Part of a small language model's weights.
Size: 14 layers, width 64, 2 heads of 32, MLP 192 GeGLU, vocabulary 6866, 1.19M parameters.
Each number is 128 + 24 x the weight over the matrix's rms, rounded and kept within 0 to 255. Layers, rows and columns count from 0. Numbers have three digits each.

# layer 2 MLP gate, 192x64, rms 0.241, rows 104-175, columns 0-63
173157126122183117131120119159126123130103099130097140094166147161125113123159189167144166123132140130131134144128109138094137127129145118140084122058142114167162148119131093088148172106107113
091097136150112115135139131120138065145117157119125151080137144102119146153100097120132153151140117160129116129129147134125134145141125122144097112152167082107080155092151115124140128103157083
123144086140099119109160098169145112129121166097141113105136130144112115157100135107151110115137168143090108127137174105140175152162110136167154091121185165095124115145085124132144116133134123
147159121127082095138142112147122157134141132084125170118106096165151134117119123106154153145153140133113151125111114184107109148129131119080100133119113105135153144143130104142123152111136133
065128137168131112154129133127111143141145131086105133123103145118131117135126150156164130090148176177126147104116130161095126107139123145112094120128100142122118199151088102103125114131146119
089110102169123145113138157150160142109166130154103094122125128122119129127133130133150099132117123140111116131124131118110164103164135138091139111143142116150136111188161126142153103106144136
135157126146105135134131124125163126173120123162132121094152129103141144089128155139154131176137057187153144121131164137114120138140135111149144110150176129146098175132147151136107115140175111
155143084144123141096121126132126122125093139113078121123106131136113137073148113154153157120108137171152081119191172144102106135143151146133154160140113142107150132133180159142126101110123143
125145111143136160133116132119095159141120107091124143154143177094084114118138132128122140166167106174132153148146150166136149099122094127146092121160138118118118136131128134147140129130150081
161122103141128127134136131093147130154145102088162130079142165126157131129171105141150175136144095172099170144146095164129121161152090134188129145113137158088103105107128123109152075130192119
119104125109103143134115140124112181171114129169097157152148109104156130169184134163129168126100140121116130116156122110094117091144141113098113124109101100135153136121119128122164177063094119
158152140143134165103122122109185145134109135110120145127126144164153150108116071101125156135116109149111128126109151147141135141125138108158149138133127138067082135125168117118166163117137133
193149097122116114122136091109073125150057117130084116143127099137125120119116112144147174145129108141150126105121073152124085108088119171142134123081133159107093161144138117160127117151141138
136187156134113121108120084118182117077113143150102149146139124121141147135128117101128161159107105102168164117145123133167138070125128135153130143070158169092148130142151134153127116123129117
133111124132109139103104152128142124100164111141094102086134129130134174116176095112161105142141100155105150122097100130179100156145151160158158124186160105124168117172107146108135129152123158
126125166141138136109115102136147157137120121131112094128155136112154136112078146134137114130115106190143141152126152114094087118145111117113125121149167138114153135140140102129125112115123130
148101112076114088144102128142130105081115127139132149162108137157092140162112111100078125149147179135145201195165127163133134145097146126115155135115123118130117123150118141110166138090115107
142125093155127166125162137141157170081118148113107123096091186075143105142149138129123114115140136130115115149099104125132118133121153119127139110141149175138147138143124099146141143136164080
183112135139109114119102114116131126122135170138124161128173125095100119145162105112104121122136133188090132176125072127109136143105099142130119121142104122088090138145080100098130122169122093
153126076131118173128146108146125131106084151134115098138132120152122102100143120149145123118091124129151139147116109179110113090112135117141131079179137101075094145106116141114141078088114097
148164129125127119117094105116107120130097161132136136123126149163151170106091114126124130095120105138133119102134071145133115086106132144165119137149096143141149115047143142133128138093162129
152129135165107124078167119098102136122127130157107115145112138108092093134139109109109126148114125115122104095091154176159130168136134109126099094121124151106134133127125119107158126162139112
151103144142150154121105148125129069100122110119102133176169137098128106178183122140154131147115137106168136146149135119108135124129110129123099141095118149123136100158146080128108120174117136
142138139148123153139070113136095130136117105129100095145140122190109135153136082168138111114162142123125145123122130108092160131171103090117142103114131128132090149133150112167136106127107119
129104114101114122155122152129131083135120147134106137114137091095172086111130148144145121137173115114106139112153155127090085101128126096133129137111132137109138092133113088141103119157127136
108119130144146144121093121134157152111089083121138116126129130128151133114143101082168155133126117114141118143143105157126150111131130129120154118107161079140136151129152140123090137122113171
137128123134139161091075143154169130098091163133135143119100115104146120126110137138147137148175150135147129122154194146129101149127150107124121102155128099138120146129171095096097159142105134
123126119100082132136196150155084140134103141113114114130128170141091145145109180122162168115147114155124131182147176087144105109159143124136075121118131105129130117110128120151128113090157124
140117118096162134084106059127152111132119140140140122119124148124141096120105190119113115160147114103152151136146101149118093110137106163096125123140138053121084120108146127087122120125136109
176166120126113093174138116153139116116088081140119132116111086108135071109140134112156104140152112129139129107184107129086114107099142137132142104100130183136142100112171112111118134099130100
110132115159136093126099182120106114132147149107146147138136084094118150103106126074126084091135125122132117160150100111151151161147153117143122095090119145155088102155156116121170134133134113
108104085107124126120136125142125103102120165106142139092071111094122083115117171145103103178114152108202126139158131139117156113112137129116132121148124142143092111123156106078135105113121123
155159128112137099121072112170119114106139132095145143128082138159170111159096123117111154136150141131159130128105140163112140141102139128101074154137115155142147148165147145141152187150109124
100065158120142190136114117106149121103067135057176131145110120146179106144125123129128136161162128159116142117162098113122103155116095124153104097143130119109142153140157101102168135119117167
110108112076086123158106114121137100152086110123139142104132079155127130157100052132130159116088132138146141106100092127133094125130150162155131135099148131090120144153122138138110119128154128
131153118112146133096099159131131180130167139119164142144109126115084125121145146130136096128136087091148166149118105085150128142147081150124132156097187119141121087103165162140128112151176116
127143176152136116113099091106125132148128118085070132127145141101133135133133112147112156129141143118124123090133115123123107110141142108118146144104089114165127164170138132148157127168115112
155108154090150128165153150147120157103161108140108123107145100122135137160096145153158188137126139142142162102142143111140103122130105117148139109095161091119131113110113121124088134120150171
151141139098105157133133106121144147139127153140141117111117131120133121128141157150095063075146165136112106155130083129096165158118102144120105102158116124152174130124108130122159122101131140
097165167098194123138158127127119181127085138123109102112118147113138086101151165147115131119140135137121114151116116119120147125123162154168120153142150163125124122088107069166107101156142109
084071127161129082103121124103133162096125155121109122103082128167123108118141145111111113118085090152145149166176145108150120121084102144130142131112170101128139164159138134131088118124156149
106113124115117161079170115148114112088113101120103118154140123144122065178095116148153131131119153175133090093108115131156132124143133122077128099114120143181096152155127112145108134104094135
143103165122136121121141107134144125141145115128122068148146100151172111112124113134098142141140130145157144135153164162137165125138163114131147127146068128087143125138137139073128157126111095
127147124139164122080151110113106132107113133098124117136133126069111131106116168113116107154130120188139105099112025164111154090115124125144159135163156130124117098162097132154129100154120149
168130105123129100137095152173126090140112126135123149114133118130152122110118113077129135114098177103092124129127119114126110125153171147132139148147119113141138139164129118151149154121156121
141129123145091124110110134160144155112124183157104129115138085097125142134175131162124120126102122130149163134078142155127137130143124118122163126073141181178168169177147135105113149097113175
122134083085168122135110150103126082141168170150122096139142111145134171129110180142141124128119108137149130142141140114136139076119128155120159113170127106174116107107174122120179119118139129
170130162134128138121106151090123126115134143131140152103128116100105126117123114154137155135124117184160164126099095135135128132107099126145104192116118118162117151128154121160122119099154112
132102132184106165130137145100136166126148127093129136097128161128133164149095144163170176125098142131166120110110119146142093110141135122151106101104147146139114148134152119122111108094181159
150129130117040166096155096169132119137120095118118134132144180115113129141122110118165120123126111128119170106145133157102120135132161134126126094140095114153131123126079126140116102120130141
097128108113151133110165112142110122077094111158116134105145142139143113106139102120125167086149107097122101118120092150134141110125126092100127129111146102106138098169138122125163179127133139
156180132112126126120090135110113087136113100143162119153091083137125144139118115156140167123162138077142134109138091135107121139133099124131113133122108108099079122130119151130145152106105143
179112147143115094136145176177125114109152160135152134116140147136099176116104123161114109097152114117137095122090120132169121137136139114140144158117134103080118142109137158189195149138143119
084160148102152092136122125174157142109146105158163149103120136124148141147120127155132087122189090144087151175097077131163133083151123133090165123103173150114108132138145098092116136107113159
119101119131139105128120153092109098067165145092123150095136171168134167147125134145140153145113100150142114089086111107144113112113120180144129146158134138103097137163120113113113116156118102
091149139139098122141149135144130138156124123125123130153131151100109076177133164136109076118119116113106141101079090123113074144129132093089146150153141127136128110130152164091125140123160142
136137146073154127113148100159118137116124105119146123122133155111169094151091141119140100135142133124169131144134130158139147060078117116127122135151138140157168182121134102157111136096091122
130144133117102177120094154135138107185115137080131166124130109111200122142139153158122131181138125114126088108097135118125096131106109106145134100107136148100104144105125149102135144118136145
120117098123140139144166111132146132104110131128131159098116141088105115128080129153091119100125133089132110185130134091163132122155149129113099149159148129103116112105124158110129118108158125
154182107096176180106098108140120170119131106082101124134117133126092133124140142090168127126158093109101137144137156143127062114142122129138142136124133127139120129150125117122114152122085108
144132098142107117149086118139143126131085116128091134121117133153107090150133150109125143139139125120107139105090131180175087117153147144115154135149163125095109167112140106146137123121146118
127107170132128111141125108164055119096155134149118105137133101104062134131101166086112121158154150074108168137101135119174110114112136126118111137144112074156100152154114120104107109095115168
134122143095139149114108124139159115129155094151091120133152107117161154135137179149102117119137139129117113124097120155120111156153149128111118150104150091104134165110118104135161091148186120
063138113100155160149135131125157096137142077154170143125120126126122132149123111124144144155106133141147114121120102152137156153143087132076154142160135129114170101146148141125120135110128113
122165086137147120149134139081137123173126154148107145124135173161131092102107142101161144133157142159098118133171115111097146093068129165152138150132146137161069150137142150112100155128123157
139152091151133092164148134145106147100135128127123148101157137160105130109140136112166143143135118145139103126078132087149109144152145123129134188127166127142155139155154155144135126115131132
177140163129075113132131089152113137134090133156113155111102111165110128128053109146120095096131146113105125154153105160139121096130141117084117143110092155171118149135131129120099139113092127
175129112138103128113143097108095089123133155099161101118111151106116105167138114153098131175154172144129128142120106133141104175108151135111098151161151134117111139119115132107176076121119097
135131111124109175126088139158130125136132170111122122130166124153131125136096147121134141118129149126086132163122134128165130103113104144133151166124123119094139140108120132143141118085073126
131126118109105104144104102151145138112152146114128142137114168153106115158114142149127127143119149117123093113144049111100132115166086111090113152108096115100107137153117132123152086087135134
125117144137072121123135138121172152090117110142132095113138160124097152128125066089097111085118126096120128135109146139131128111191145102094159100130122129168108168151104135127108141145112095
115134132085142159155149118091143148114113098107118118102157122139172125106122080133146164144168076175142158096131120099114130122121128104129143147129131146126122137155113131150100145135172121
# layer 2 MLP up, 192x64, rms 0.247, rows 104-174, columns 0-63
097113133138075142128147147110127126133167162121139122158096113114155139122107076104117095129125134113131133110129146115153141132134116131120163129201112132096110103118117167138128078136141134
130098135142120137143169148147127096136139164091104132079152152102121135171110110153125129136103129140132131131094135105136150120150136118108089086125197098137108132097141125132155097118135083
112116143131144101082142143127118127138114134168181147131127110136148089137093149108121130133127143083172112132145104117124129126118104140090148137135165126167169083127131146102101153140112146
129120117122105157096147126147137123117114098117112116120112105164150167106149170148150175196089130149112137115183119122105113128127093139167091141126135119126145105171139148142089164119152133
181079101113121117110122098090148119107168132123131123128153155124118124141180146116106121175129087108092097179127133095153172119143130106171130152125147086114152117100169133124141147105095130
141150128164131155110129139126118119119149126171143078150104113112114137115123137105156130181108094163109113134150155102101115097140134117078155099161128125141117102196157096148099132113123147
156095118103134135138131118155144092135192108153186106065126108176116120131106171118128082133089154120122126125148108109147094131124140155157107143121127084134137093106153139107149134126114117
115106159122115134142143126122134116119139126129158128139135109093121137168111153100090109120140116088110186131086115106142137107102096096122093109114127111120099142120102093123135162116134125
158153134128146137122149117155124094146143113120094073175132149120157136157073154160117117147157161114122128127114116123120112131127144138129139137102105131123120116062150178146135111144133085
191117163154121106131094121143173145149130132133124142131100134132111121108132103134144102124139077130078149163140133155099143141204123099147175109135103156095141100086165146136127095119171090
144110077110103128126141155124129125124079126139095167114101097153146089099137093134115135156138134191128114134103147133138154136115102120087158125130087149162123118166065141109155152107108139
093089117141128103124129150123084125100147124168112105135123143099102133119134143132141123124137123106157138125172109139130109104155146181124092122101125100152140112142099168103092092115116122
146156125116123102104115119110057123130111143139090108145121142125124121160111123128116130090115140096169101128098106166120145148102143168147128122127108092100145136147196104163148128148165148
116192155123135133123133099113125117130108135153127175118140142142131126111124114120144166120111115094160145106152155110180119094145121114121116167094136168127150117152154147177155110133185126
138128190099129090108168133176111119114061112137143117148122140138093107122128148113124141155101122118139104159144114130143147114141158102098080137110118120153139100143143134114126141099089157
129123130080118132147118106145124089108129079115145132118092138125149072137123090120105094134110167166102141094144105106124153107122132125145123136119114151117142117123152102128125135118124147
166151146097113120144077136123102120122129142108143151123117127147094163137123115122120120129131132164112132140149121129153120183096148109088116131135118118102149166127175114144135106082139079
173155117152089131114136123140155166119141113096095139109147174122121114118136124130162113133159177117102101156098127163111101106117162146139146115084112148144127152130125130129144119122114094
097169103122147167139119121122107147131099115144141118138143154110134134146095139141139148185117147090132108113087143103167116114129109111159129104112123164177153111097142129133100113113145154
156151123101169095124133100147125112134114139153155155111119130117148087124134111138126134102133126127163146102130144098082126126109106120104082144111121128120132073144139118160144174146147126
090171103116152151128119123120133135097143098095116127136116112100111167151198161110104071097151114122099124147149161129143133131166104134128134100132142087130098147132107140099139126105132148
110108110116137088215125135110134087127132146106141175101154074112126116175132186106152123140101162118148145122134123118126097106115108123130106148140142139142168154119155140095164111115169128
133111128116176170173115105121123141107154128078114126118126135099114111192163179127157101131159136152115163115175123096108108088123112105130126097149170140138131138114139165144153117145172132
144147153079137140121131112099168164129171109107107154167136147117169148106100143171137151096132153105116093136125143132144120118137135133122048117100107096135128172153142181140151136132120113
090141112132138183092063125129132121127141134137152140159082145164125159104147114106140117170149144136119153122143143089162162108142160129120117133105135115113128115146180151141114146111141133
089145144100173148125125162118138138103130155096153110126123134142180172159165111108145147149134128137128143092120076106134166128116141124158133127097187106156102152122097148081135096127122081
146156132109122102106126086114132155156132136133118137111112135121158140145084137155104131104095092135126131084114151128126103127107120144142126096148091137041165125101117134173128124125080128
129168117082107111176144144132099145127117096133122121117151158122085108135114121151105160125136143142117140140129162140131111128150163114139053100100111116161132146093141122120137105097151110
130160128145147121136128101112140103153171129063125126160177109125160144094126161087144101135114126127090116144152087156172119100149135144175152126128144105148085141124148125124118135130139126
091132115123131168112138143098131142165160117115147119151140142124110150139108120138106163101113162120153130118086123127129143179164125133154128181128118052076108146119107166158154119149111186
078174085129126158161153111108143160142172163097134136113160149161125138132099156092148134145114096131119106117138081162125115106108124172161139147118198099102121109156121122150139129111168143
147160077164113114095130136142143138125119168067101121122154150138187133091130109121153209119092161130125159155153151159119107142134126108143151114095114145127132150093096145120131138089096128
140092154141079118130170091131099124110138105083114128162169141130082091130092136123120161137114114124131098135134137115116069146181125173099135106159147117131155145144162136161150136141167133
111075097140123130168102136117138119087112150065133150117102140142145071117118132065127126133140065121129137116128138100135136166119147129158124123143125118083143115180098188095139137162102167
150140155137144151091108120158133149120161177131139115139140142120143134111146189142138090151137116138091087125138106142091119101138097083103119127122122113140143144143153140095120108119102128
159081109148133177147140140164069111153112151098077116138144140159135130128110129142132121155160144148155090105115137119106094133109144114107135156139077128099101150139117116131127147090116156
180130092085130147143148172201102129125093150163147121128081096148112131154103097125159150130110123120152130114166129136121111112122143121154104120145167112115124117105136109150111149139156136
121145147097123099123159132129161138126143129105139123070089103163152105174131105135135116137093133151122115091096145159128125115119135097138134144078155139109107105129093081142110168161126108
107168134152094101130133148124113105103127117120118118137126125121100133152116123090117141168116122143139126118114156107128124112139164144086129143088123152183081115130111121089076140142102124
152142132145131105091110127099135174127167165092131134083152124126124114115154138112130138087154156093104145152145120141115058119119123127122096151120126134142163124145132092126111124115127099
158143138063103150164148122142140107153180094135166124166184104107104159132104155147127127162166162122134114114123127153111166133147144119113113119129072156132148127134120125126163132146115112
151159088123130168092130133137136130098130124131079084118155137132168103148112101126121153086079128171133153107115129111179136124148151145106140118120130179121066104138115148114112120118123117
132179157155125132102144129144097142131129181102127127120150108116148112112105128129135139139136112122134141135171141121187152129150141122100176123151113124165136121093109100092151131143120081
104121134151169145133107154084115136163100140123110115080114139106166132102129160097126114122122103104136143090151120135148124107120140167179086127116157097074116128124117147135121140109156139
185113079135138115114121175158137114107105130179110128151162109130082154124115115152142147146133162161128104154120123156113133157108136098117133136145106141112121124164102169151113096138099146
167136125111118114133164112117102172170108127124127158113103166096108081142125068085187138093135141104149149117142122156111084144123130173105135106105103094104146107074146113139113103148145137
154167167136142137104083111153123136132102146140146107157114126132122104144128156094139094127114092101112122116138131144138121175131126079136148095091148136132181111149133131151140158149107091
124118128144142145148130130167152130060142158119073109175114110076150126172139114132118122132139098113138114121135114114129168136148132167133115107160158125169121145138092157109172076123120145
118116141173133112141117153121134123159117106125094098085128128129107116121131144170149148140155113126157089125118108129116120116143107120147100103164112108156094170144142145125146121119155172
120130114159166104136128139119134129124131137132182155114101068153148145087154145140081123122126141138177105154144146103104147147123100112132134159118104182115108146153155111109147145148099125
160143118159117101167114141148145098116118104139119104138108121103124105154112110133121125119172112125143140124109129115109091173098135134103146155094127178090134177117142110180193131120125102
117103131154143141120158118139152146127158124128118079077144168137135125139112107122108117089100143178130140124098118128091123107127086140114141103113115152125159171138137114151130129149149141
178132127154089121131108180171144122115131119111146108092180097164119155114116111174133149127135132119116106125133155128126106108121155130143123144111154130088122135131132122159146134117115119
161099182140111138143115127121116123169130133160153124102102103126103125074108116102107146178113118148151098134159154099109121139085138164083151146153117105126157101128123089121099135170120147
116142145128133115109153131153159156131121115134129113107163109099170106166115098129122113155121153125141113151157170117165133138122158071083116133119103121190118160118141159115126155097096134
062140113128145090153147118138112137172105120153107148167117148099098108147134154160140101107086134123095132088083123131118151115150094135112129180113116107139098117137140149121131157135135123
134167095111171132081112139147166140141153112148132101177119110125140127108119110119143144130137140149089105124141153151127119107122144077168146182173126122122130101141149112121115134113097118
133132117155162101143140088086125139113111114159130112158097136100098156116141107103132065096099162135132134138111128115129102142132099138073118124159127197136120121164155106148149130137077126
120096147132125171154119121078141134091169162157117118117108109077100102098157149130144141101117086108115109119122161111150131117131086168131143139075146163117167098165136133123098088130121123
157114151162090142115140132114152116106119100073139077121151110161157105132119122135141187150065109116124154098177141140117131150115154117122142095139144152107146105125149165180134146092123141
113123104148143142092169129122110095130095103156091133140135127160089112117143094152140102142145133144123117078115122127111107113137148136193113149161128132136101102094089105127129129111136073
140116134134127154153140133104177131150088101120154146107130142143148108091140100142146151129126137163145116166166141101075148126129141105131170132129110171130124113094174092120168122108135133
109131167164104074141142106111164188120100192153165130137106146139103128137154103130093140148166123132116128108134123125133117114094123154152122129105135135140138091130123171118121123153145106
136096114111149123140120140104110111104132131126099144172142136131140129091151139125098110138137156126096127137123112134129188120153075111170108121145166100126109154120150130162139086123143086
156116107118123170133117109120104141172172138106122149117127129134136138077090132122123179147153165148123132110153108113104138113067155135157134147151168151142144169147134154151117141132165148
129091128126149122119138116089170131142080096132085143124120160114145111137129139166114112082121123093140130113119131123126118141130098124106131130146116128085158160158121143149174139132144159
176155124105145126139132114122145159146116110139123135127131151130119133146101114153120128106121125133061085152120085158181136118146143109136092157137142151129110089092117174130095078128100092
138108150148157119123111155140104142196121110088133119139146110118102118112154109116122083122110144131122125117119137092094164109111094136155151111124142152166128128139142155109062153147155105
113147145148132123117096161145153110167102120164130154118137115101125076178140134082119112128169141097119156153133139116139134130110104118132146091142159150121149137117090095143186147125151126
139122141162137169118170167128096127159128128121114110120161088108140137083155128114151130097127102151102142138115168116107122130097163127168140105127168135156159092109139102121119145166163120
118115127123137148112163153138126119129111127126177138137093134136152117119137149115129100157147140159145102128099121100115151140164129106089072166143128097139119132162081077126152157140122148
# layer 2 MLP down (transposed), 192x64, rms 0.0534, rows 104-174, columns 0-63
171118125154181129143148121139147110138129104138109143107162161146114118147150149168149147144103090124172115130142111116067116137129138125128075115075135146147150142144133117104141138113156123
157186138128127145138102104118136159088100142116124154158137127135122113086146165107100114102141135087110162164115139187128120120096132110110149101117070130104153089161093120109091152123145134
130156096157101133120130128124161105131110124083118110110140163116114120130116116109141121093115135151079092107125161116157158131135104156141142080109207133106106094165118132135159117139127142
140118134128131093164138121148150144116150167116142122133134126129140110103112110103094097064164139113114144140046101182132118121134138129078121126114121123128123130088129125143157109121098135
067183131135135137129136139169101108148109100110125101133108100133114121118103140137118133103128182138129173053116095140095076139149121141124126122125114161131119138091113138125151100117165131
123111133139098119193088112133126143107176176134118123070170134131128142088130123143116148140141137121132130135123119131130141110114171157171073114126152183134139078119118105150132119114133096
098119151139097130138122093089160139161141114104119158123123124107147140113128165120139159150158106147151144112121136135128162138152137165117173096148155108138098164131103156114114126118181118
143156116100134132099134123107088108160116154117106125142106179144075129087151117137126154156104142115158098138137176143077113133114146147129154123138108116118140146139150165151143125129135133
096111116127130111119112131112156154119114140139140176105145111117108132096148127111137125073081083109172114129133146112123142127125125112134109100161170137118114119171087098123130160126137165
119103131118135134127139148137096139125105146153149120136143092122135184144116169151140095166162141157165100158123145158141113149078125099096101149127129112126120145178094160142134155120119147
144128087079114136146110107123093157160114136153166089173184116082165157132119161124124130137123107070101117132127134100125105114149114159145095136126126118141168090080168116109111153117118125
115159110134118159080134115115175104122129129125127123134106127142158135086121085110104133164100156153088115150125149109156140153144138114147153092127091124099154124143153088124159164148125069
112116140135131140183115163158150183107175113117151101071144135123110130093167158111147113152126175109085144096155167112153121115161111097133143116146147148147124125126133139107131109085099087
106167089159150149157105147094125163092161144132136090129111169121100114119127105123138114121151151146123108118083150149134134104142118117116172115139132094155069121097127136151101096123062146
113154111146113108153140162132140111155147125137097105075139115154125143145150073115151084134114122124122150110096117149137073140105111141176183132195151076128162104125104118123151112149146135
124132141148097120117143162134135183095138145140096129116168140126120146118096159135160137095132149109138126127094128151135068144166115168132137137132141108125132134120150124122140125112130136
109164090183161127114153109126125139175169090131122099127107110074163111111155142147168131126119122117139084084091131131108131089162124145153113143156119118101120145077150134140105132172126197
109136134118143079122064132113101109193149115132171121142168060143138163158128130121110136114140113117116148110133165103135131123137115127147133128116124085120088111107109134113112107094117153
154096119133150118148129124126149098096159140120106137118131099129136119130163121119119094142111119181147108136178098122068123120135111100117111135155123118084102140159124079114139120168101094
112107138165096179163126133124100130089101115127122094130128104156105123086155158130141094142112112114159136139126128167142139118103099106146135086143134129109111171122134134103140071116098144
085113149124106097137115117124109128168158153173130103115147143125163103135101111143133168093089121109150086132147108120118107125133091110156101194149113153119136116111145137146107118150124106
110118171103118145124155134145120132112119127098138108130155094128127134168132105072098116188181119114081140149155174137169152099149120156139136095132114103140128120111109115069154108103125103
128107150153106120103134129105118138136130118122154109133138125094129112122190131114092139133156124144160083119140139125151117171093169119148084123110147165121121180150126106141114098130102133
115110093136122095103134128141104112087058129105132124090127144137132088162121104050129136149128126133127153129118119110119119114106120104116191161134135163120112087092105098087111152110156146
135096128131131129122163097129154089141137126113114105136134105153122180115157119102094116125150120123157137098111101082129137179107112136108088144172133093132092125151135129148140122131132128
139134101117103081131132128130114115147127125136129113160111132109092109120104149126128111103145114134116105155121196171099102104131132116098111123113062129116122131155170130181124151122154146
118128126114143127166120158141099140129113115111098127148153124141102113124156148099138132139148148141139136185150118128139138110146127153110122142100139133218115159174159115088143116126187121
145148135120142113094095109140135116124130104158131136142143077099175117120136118151114055131134142094136108114134097180118134155106126152122157137162121107134093142143123155091131137137096135
106134145162080124145141164147128150137109113135123138115106094122147127117128089140121142098122138113118112097099125141122163133129172073092108135140136213135173142139092145148121117111106145
144161157101153153100152128104102107171127130103119147136106117148101163100109116115110149124094115147153077114109126108080082129112171098120111142117120129143144145116175114149117147089144102
148112124110168069105119126126068129148113121118128131145131093124120108123157131149097141121161167146154146137129135084133126105130106126119110166163061101163133138109123149133106115107123123
168124155147140175138150129146104142145106138145131142106185135151173155146173102091161152133113136172048166101113133121128134145146108105119143146110123157186158122153100159116153139135142111
125171148145168152136115171128133122108132158153125119098125133082197171134174145141128086127138130127125142101104115129130154123085148077141144143086126130125142131096104112127132116130080123
143090165156135169147112088137151169125053091152176167125107114128138098117187105145140137152169147127108123125099056141111130135109095128160121094141144143118130140123131117165087140122113154
118087105117082077136158144142141086154132087122106171104126113154111138119110065106108130115115112147126116112118084117122110153125150129133136120129132121126115074116080114142145134150124140
123147137147137160131138139138171120116156106127156174158101110057086141154145109121136141106103146124132149117157158103132159167124121155129163110131144102119155068120160134122108115153147151
099118149158123103131164103055137142121156108108111117122173183093101124113170158139087101102144135135125124112109134128135154146125091137112122124120109141169138167142147150125132110108113119
118120082145139165128077164106127149149120201165097120152155153138113153101157139139133155127151117134160146142150153135116122105140148146115116085159120112102093112119158138134113129140139131
145143151144131116126121154120124083121149157150147146089154092130107117164136108139075089108112147128136124115175115091063169137112135133139127115157108105129146130112110121110137144104131107
157104102142065158085128120146113089132150106153119168130159131161140156149096099121172115144124122142112140137109111101131188122110124120105158110126112094117108154134117157084151156115113132
089156194122136131118131104117112142141143134093126145152100114133078143115116131124093091127133157137094127076160153119114103087134097108120124116104122129114146139132160131131158143177171121
135112163127137112160095148165141179172136137146171160075137098092105156122153174123101117146136120097153170145152118163118116137111126132179134143134111110085144148112135096157128110133152154
149126123151142114143109127162119137113090081117110104116088129099135134103101123088114088134132139127116075093069111169122101121161085103133117129119142138109149130122119140165152076165126200
118133104141145118125134092144104099121096100133163133150183132153105124104112077174113131181160119161145106134121126153113106131135146089107119153162120187131116105148123101109109110133105096
093168154113116147161127082094158152123170114131143128096143118084132110135138130115112128104110082118103160104126091128126140133135137148157121114111162148137113107114145100119103170145147120
070131120125160157111113129116131120117174113129127126128118099165137148169096162122120157146135129145147101114143155085148182122146073097153105153142131111088119149126130163129153109135130125
119156146124075166132154128106155144097124120162136151105128142153111150130169100107132141131104115131145139093117125135181138105149136104121107154112125101135134167092119103164150084095125098
115128151090121125150139167075132126168112113163186113096145168133118110095121106141132124110112121152125137162093146133127070147106115101110141178119121141114145150123162121136107160131140098
156116116086138150122135102132071135119119123136165110169113131101153137134097135113102127151099140121123116133106108117122131128120149127113141152129144132137190074113116135137121108132117116
152117145097083162106176095146111119128108117123127112145123170137132107149126129117150107111089097086089137095139129127089134123133128112116116095148110087164118110137085124147120116111164116
134102111140111123169119159123144130139168139160134131132133121119140085164144157147131094137120180129129141151145148120125152148130137112175111109122161163140136212110099141115095115148132072
164151133104137124171119125110155098128091117129138181143094109132115121131113142137134162132168140088133104164179115093109140135135146102114119149115107122080110087113105139130145127093092136
052130113118155142127104113089130124131142113126087132128120112095128093158152158096114142144112154134142175099136140129076144134122105141109116072155117149155157109138111109104076105128130141
097144104081151101120140136136151142108089086106161162122154142128156147118145115161151091135172107123111145146064104134129143066147144145126132110151156166131117114107108148094112142115135158
124108097124128138153135179096084099146163159118141101113124176171141174111146111172156122161108168157171111101143088115133117080135114138163114161144148095086102114105085099101138140156128111
153143176122091078147153110155150129114155144118164093109116111118146129117157160139131120152103126106152094138157143154114115152110141116117122145135140132078158106111138145159139089107157099
112118106160079128180099155109120140118130146120107144091114132126104128156154163137102134111112106107100141158129107097105165145152121157089127095091107129116127125145134143100177114140184156
112143158099145150092115154140154115130153117083167133099108135131175133133135160153153159151161117162116125121119148154125154138122157105170106121106140155096133151123105130080156141110166122
108113156124159170115139098144106084107120134139157143136127147103127130172135103181139152146141077122119154137112127133120172123165138132120102137143154096143103132096156122141123101073124103
116103124092141139113129133130130146172120159164110159122143180103116154114140125124132097125156112158177113125093141119148121097147105145131102147131117106120112112147076127063106118196159132
162135152122123108151098115140122165110175143075169114101097111100147124153101161099114151122165153099106142168128123132175141152127110135100120110096119129133145167150184181152136110151105151
119137139137138105145128141153072091105144146145124116110113111140105141144108158103111133154157130064106152119095124132148118136118123153134108144123122064136100165163112133108125139136114143
138120133097150152104131143139138092162161066155080115142137095150144101140127143172157115124137138126131110149116156123113097158156141125118129128104116092098136183093097098133150107158159136
130150146126094097113152124121105089118115120141092097122160127096120127135118129095109148106093115121100139129138179124141110137093130111129074155101143128145104138129127134122125086134058147
141070114128113170122117121152136105090127112112133106142142119101119176192124111129147127095085131107126139133099118134147119151208133103116121105155118103088132111092089101137160100088134121
114165103117129105143115151143102126101116143121147125120141121141130110117171140080158144181135108130126117143090123128154123132140139119134139160123157127182142143167122110109129131121100097
081123129149123143130115152108139120104144156089127128137149145118125107150188151107119174127144114154146156120083114110136141161086123157135153125185160126099145109117131104113122122114182161
123121106127130150106142126099150091083142103150129152100151166155152118112115140129130152120071089123122107121155129135141131111127151127088078121155161115146131120102129103142183125135095112
137125102106140146142127088086086148107144145084129092140111130167117179078100117150131149133101121146134120122168147150126133134148121135131129173119100099153117131137158140113091103138135102
116142143111131153123113141124141149122138130117159120111114137147113102129086115124131128144096164118129125119178103081118161119144102095085123161109119126108110155191148157113160136126148111
120137168114092106159105144150127120132123103128098101097142147126114170103108106154105127072105112079118122119125140156128125119117105113152150118142100143162153122125140184146100129146130090